Part of a small language model's weights.
Size: 21 layers, width 192, 6 heads of 32, MLP 768 ReLU, vocabulary 8192, 11M parameters.
Architecture: LayerNorm before each block, learned positions, biases, tied embeddings.
Each number is 500 + 50 x the weight over the matrix's rms, rounded and kept within 0 to 999. Layers, rows and columns count from 0. Numbers have three digits each.

# v: layer 10 attention value, 192x192, rms 0.0516, rows 2-27, columns 96-143
# o: layer 10 attention output (transposed), 192x192, rms 0.0481, rows 2-27, columns 96-143
v2:556462508574496576427501456556458453592544500578515512584551471510488519606464486458534485516515494411496473361447529647497546456494559497478394
o2:373468425438503333504547442483521525348452503496505443447473571504515593384476592495489550515461521565531560620508488481415481484564526476374610
v3:435458547430529509483604476488501515516672495510476506528465426501502440577473497505338561552459463465533485430522457492552502637514511327534561
o3:623539504521536449632523479509567514476321561552541500443496651550534405415543448500610441390558499539476473537592628484475508449534500552491440
v4:521631527497547466529400526390629506546542469549583503582531486522471449336512491499553502563623500518572498487517541524371450468556561468453482
o4:448489590360472586517578453530450470510539532473537508499578466480505510583482548515518477466307537556541437550568544488583516492419530488525497
v5:588541513591493465431518511508412467598451495566496510479498521512477527545480520414414465508594478397442494547435512604377537486452495570490272
o5:426412408498501435544510470508543511423565514452452471566499438504461593418457596450601474551374464529544551583530497441440515428580560476391698
v6:490440564372462452477513530563383526442479480506504487440398492494536585506486527474444486435535513516399502574478479485601507460455474441536514
o6:516464399664526552512416512477572451571455503501514514534499503493570456422531503525578494522456444478470491447465502515399438542550490517507468
v7:534452493423463476465599503509466498521499515500422495480492484500559527499521542522487573498471467453438499440518452376661518564469472383549588
o7:629516533546508493565454537493516487476503465582534505415497449538456445592538442442440441472529453492493457569485546560419406515533527541516453
v8:575544580462373462534490565549430452574493476544532502446498503511492483413530570465556499445563512441397475496473400568556509593452525332459368
o8:591492454509569534469434494442589448458512535460517516501552455502463599554497384480450448583495422478487457598508629469442460480567531582520572
v9:466558607395623587491400521445381537483475490421648504425365617539531511554508572400311503509609535436457523568451536374525400570477565543517421
o9:572503510670420383502482500571518517599532574475543492645631460492503441399577430525616452499287588532434471529572472445407478525475340530468478
v10:488342534439488495537540462425537485459467480436470493515569499488435548461516446476449473514436533546614509641554606393544562582510526555492527
o10:477541421461481522459511527624464491557442437548386535482363491531534404613467493526618512540574507450472510419446377470533572461528576496577555
v11:506601482484627518494403521426503551397567491485517491527462521513536467501473500488540523518693490510422525428500543508457409410515520490480525
o11:437517585495449501542548497473495491534556571464548520512580519485554448420510630551526502484217554530527460558565496515477473547427452480476493
v12:457558454598531422566513541500466466401608579456510481377606463501482449555494514553517575402542491593488498479486450531539494612530587590511521
o12:496507473403512522451463467468525503556469521540531468522420479468509525372460509587508508511506519465528505471538616486550513442348435439549520
v13:539520475514561425520441481422526481389476491456449496456522528508585538431518465627637463488629471521467483500519508501445463467491391445474565
o13:484555574492460566491480569481476472492564524427540469469532522472519538572492622482407548579354544483517465506484489527569507518409557510536484
v14:476576561498530530504491515507522527587421493487608517529443562500451445569498553455474496512500469457535483562464548506438457517439531564494473
o14:558501477537497538476505478496432546559499559485477511622601445542467490382493434544596525492510487471489578525533480449486517475453408483431474
v15:553575586478394424539385569542522483506447521534455503384456522474469524352565531518646433450557475527376499579477416557434451467459414457475453
o15:552527521556537626439502518422584449533547504391478555555511446480528567589506514512390495519536412463480466465548638487530499514496545558573513
v16:344480495418515430475478497480494517493577529425512507472492461542485529399517500590384471505487533555595508630549481445449494582504399450482478
o16:605521559564473663593428492529456492579419557556572486530454567446529467536478477501631490454526478446410504394462556485614488483472543509604479
v17:488491490460551448497527447486528563430439475519482489490477526475534594558488436543599434478426497528501504474549474445557508357507465444570681
o17:507515531517431641547482558525493516537518481460514477437515530471528382462537519494434565510497518444488503417438453568491460623487509502486369
v18:480573449535541458506478609456500529500586514481502507539508487514528407399530588504489571568548490495501482444529514514376428504476445466447489
o18:512482658476498502565499451483454475480570569562528501530528451510452534546501532453486397401434484579606466572591626502524505455510494519488503
v19:511512506509490540475558559566465543546491503559546504559493503503446504539483587409410506534362515437520515461466484489542569525486575534561452
o19:525452443491493413530552445527554542501497476527456524505496457567435443444512374470517441463664450530506509520526477492416495471617456488420511
v20:549522479461584393492485525400478500392499520414430488337498545509498476454521473422546534519693461502434511498518421483435463506509520480479465
o20:462498559549500593544417523477526425503623514557529516615510475489519507544517574527523472488243525521558467555537580480502466482455489502550572
v21:564500557445364507502491524500589524597445442567448506581471474487454535337531484522552478492400502501528503471531501461553538450518521431508584
o21:556492467407591624516547521507504466506480490507457536426515437514461407641490412489515485501629405484479478487459417560512491570529519508564410
v22:480581520571483553505534525482534455593587503546535514581533448505454401510481555494431576509466525500578491482507542529494496599531603552493471
o22:502465484388527367482572445520532557472424524527509490463470512508475552477493451499521437505586486557484509520603514472518582409511461444470482
v23:502523461548526544497446480508522486560558505546484520587460469521510469427498452504510487552581537506490502565460533685397495506524545456465465
o23:361493471443497486503542457481525523465430563468520504469486613440560563496423638498536495472403532537520548483566498435535560416518545492476529
v24:426430469531613541525539547505491536341528539341569473385496545489436463623507488471475555477373476556538526481562496370555499508460529580514515
o24:552507517554416478518437479511460484566541468629459480581436437562459411400553420533510489430602533474516499448489510521467458539497411524539492
v25:505503534478485555470466410523440516476483461493504489460366481491521513581447463522480516473531501496483491521538520480568524443502547501515598
o25:472488472553496524520487500519503541543468510531521458531529539457568459387538576540583559517377499503456528449424451562426453547540429431509411
v26:505475457494536528447462497466455494517538496493477500511507501508491455473494598530295628544557492490497487487529499510399510543482432444457552
o26:529518534506550439590519509488444456461488556547507514547538420506425451498561495448671378451552459531573442569512532520558511489497446500519454
v27:446472462417507484475515493453528512405409499461553486491558514513476618523512430466523427464519519542591496526499468436484481431537461432504567
o27:572523498492508560523457518536398485596551459478541480512513531493544402436527427597491573537461528420451477451399493547552473608399504537581437